From a checkpoint of a small transformer trained on Wikipedia: width 256.
Each number is 128 + 24 x the weight over its row's rms, rounded and kept within 0 to 255. Layers, rows and columns count from 0. The size above them is the row's rms in percent of the matrix's.

# layer 7 MLP down (transposed), 768x256, rms 0.312, rows 18-28, columns 64-127
size [ 91 120 110 109 101 104  97  94 100 117 110]
[[106 147 154 188 149 103 124 119 150 139 131 117 106 121 119 116 109 134 167 121 140 113 121 120 112 149 109 132 100 124 124 146 113 137  98 117 111 124 157  98 136 140 149 152 136 120 102 164 124 110 138 131  94 114 132 107 137 128 156 123 110 126 133 154]
 [141 124 148 156 110 131  85 148 128  98 114 123 103 140 135 158 132 127 152 126 146 145 108 155 122 111 117 158 116 112 122 133 144 140  84 105 158 145 133  58 130 116 124 124 122 117 132  90 152 133 158 119 139 151  84  89 173 183 116 138 127 152 117 154]
 [ 96 105  81 159 128 239  91 119 145 123 111 112 134  79 149 132 134 112 109 154 149 151 134 127 109  79 127 145 153 153 124 101 149 115 121 197 129 169 152 101 140 155 104 144 121 129 124 144  96 143 121 126 148 128 148 146 129 134 128 160 142 152 130 147]
 [138 155 163 139 126 140 102  98 158 138 141 136 122 170  70 117 122 151  95 167 115 158 168 138 131 179 155  65 119 117  96 100 144  95  90 136 108 152 150 127 106  97 100 143 124 129 138  94 127 122 101 114 149 108  98 170 105 148 127 127 123 150 144 136]
 [123 141  95 103 147 134 114 156 162 162 169 154 133 155 116 134 174  93 122 140 148 130 134  80 128 144 115 143 142 118 123  96 124 132  81 176 136 136 142  79 124 120 158 129 107  79  79 111 150 115 158 128 121  75 122 135 107 129 144  88 164 130 129 130]
 [123 126 163 150 102 149 115 115 127 155 119 122 120  71 178 169 137 116 165 121 124 133  85  91  96 133 127 148 111 180 144 127 123 105 137 106 140 129 126 124 137 149  85 143 154 113 190 137 145  57 143 129 122 159 168 191 149  75 137 110  77  97 168 100]
 [179 139 105 113 115 105  62 109 150 125 118 130 143 141 119  82 140 130 181 116  96 113 138 136 124 160 140 136  84  88 118 139 117 132 128 136 128 168 138 149 110 110 166 117 168 108 119 119  81 122 109 116 130 179 160 125 112 101 160 109 155 155 125 134]
 [168  96 121 127 140  98 144 131 122 129 103 127 103 159 119 133 139 125  89 147 125 101 152 125 180 144 160 171 118 139  67 113  56 109 151  80 137  99 116  99 139 123 103 131 151  98 132 145  99 127 163 121 120 120 170 163 164 105 121 139 171 107 139 127]
 [104 139 164 126  79 119 138 143 103 136 132  91 139 107 133 100 126 156 106 136 139 110 162 120 156 116 134 149 140  91  99 131 118  73 118 134  92 129 140 175 112 109 107 106 165 171  92 108  96 108 152 127 125 113 119 147 145 100 143 100 160 158 131 155]
 [128  90 138 123 121 133 159 109 115 155 110 120 124 146 121 147  83  95 160 134 142 142 143 122 123  85 140 172 155 131  90 137  56 118 127  74  99 120 147 142 133 133 128 135 111 107  95 185 114 151  98 138 150 114 163 129 130 161 152 147 160 150  66 154]
 [135 133 146 155 141  88 132 120 144  94 155 139 141 155  78  92 170 105 140 131 140 121 111 128 139  93 111 131 207 122 138 121 148 181 115 132 121 100 151 121 140 166 123 145  91  83  95 132 113 162 136 100 168 133 157 160 127 120 128  90 138 155 123 140]]
# layer 7 MLP up, 768x256, rms 0.191, rows 19-28, columns 64-127
size [108 107 103 105  97  97  97 101 111 105]
[[124 142 147 114 131 156 121 133 119 146 154 152 165 132 135 134 173  95 114 182 106 157 112 151 120 104 126 101 121 119 175 127  95 132 107 159 101 121 137  68 125 126 146 124 121 104 159 177 144 163 104  98 135 131  98 142 179 115 137 110 103 134 101 156]
 [158 140 108 115 107 168 132 105  78 137 104 157 162 103 179 164 143  98 120 110 126 120 113 138 147 111 135 164 154 132 144  86 119  69 163 153 121 123 127 140  85 127 123 127 123 100 140 154  98 136 133 101 140 125 207 157 121 157  93 146 127 142 126 128]
 [133 124 123 139 120 118  80 131 139 104 121 106 129 127 130  75 179 111 145 109 131 143 135 146 148 166 153 118 144  71 114 110 144 116 126 104 109 111 159 125 139 143 114 105 137 132 115  96 137 119 101 133  98 101 149 118 119  60 102 145  96 150 125 118]
 [ 78 139 126 115 126 104 111 136 119 147 104  94 105 116 162 136 174 145 149 114 103 102 136 120 135 141 121 110 114 178  96 124 139 100 149 120  98 151 117  75 141 103 123 171 153 117 141 136 103 122 131 149  93 123 121 131 128 151 142 161 138 135 106 136]
 [103 121 167 190 137 107 176  77 152  88 119  85 152 135 162  99 148 109 132 141 139 110 131 163 127 136 122 130 165 152  93 122 128 191 113 114 133 182  90 119 144 118 144 121 118 122 126 144 136 138 150 149 132  94  86 115 160 136 142 123 152 121 108 115]
 [127 146 153 162 135 129 137 108 156 112 109 102  85 124 128 101 159 120 109 138 133 120  75 124 130 124  86 150 163 156 141 177 175 176 126 109 156 135 115 139 122 121 162 133 114 100 135 147 153  93 118 174 143 111 147 125  99  64  57 152 139 122 135 178]
 [118 118 115 107  73 125 141 138 160 136  97 152  67 124 142 148 161 112 129 148 104 123 130 155 148 163  62 105 142  95 184 117 144  92 194 133 115 122 117 149 142 110 168 138  78  87 172 112  94 168 152 126 148 168 138 136 145 124 111 113 112 110 146 162]
 [122 137 140 153 165 108 126  92 116 147 134 140  82 124 154 169 118 153 137 105 104 151 138  85 130 154  97 141 135 153 143 150  98 115 136  88 121 124 123  81 131 125 103 126 113 104 112 154 151 141 112 111 135 115 156 115 126 128 168  96 136 114 109 132]
 [173 118 166 171 111 176 131 110 116 183 135  96 145 161 120 145 115 125  67 118 120 145 139 137 146 129 129 128 135 100 118 151 118  85  80 111  85  89 120 120 138 146  94 132 170  97 141 152  71  90  94 100 100 142 142 100  95 140 186 169 139 125 119 137]
 [ 85 118 167 116  96 117 142 167 179 118 157 147  95 119 104  72 162 111 109  94 121 126 109 133 148 120 121 129 140  88  96 141 109 143 140 153 117 104 171 112 124 134 100 140 139 159 180 167 146 131 128 103  80  80 162 109 108 139 114 123 128 113 145 117]]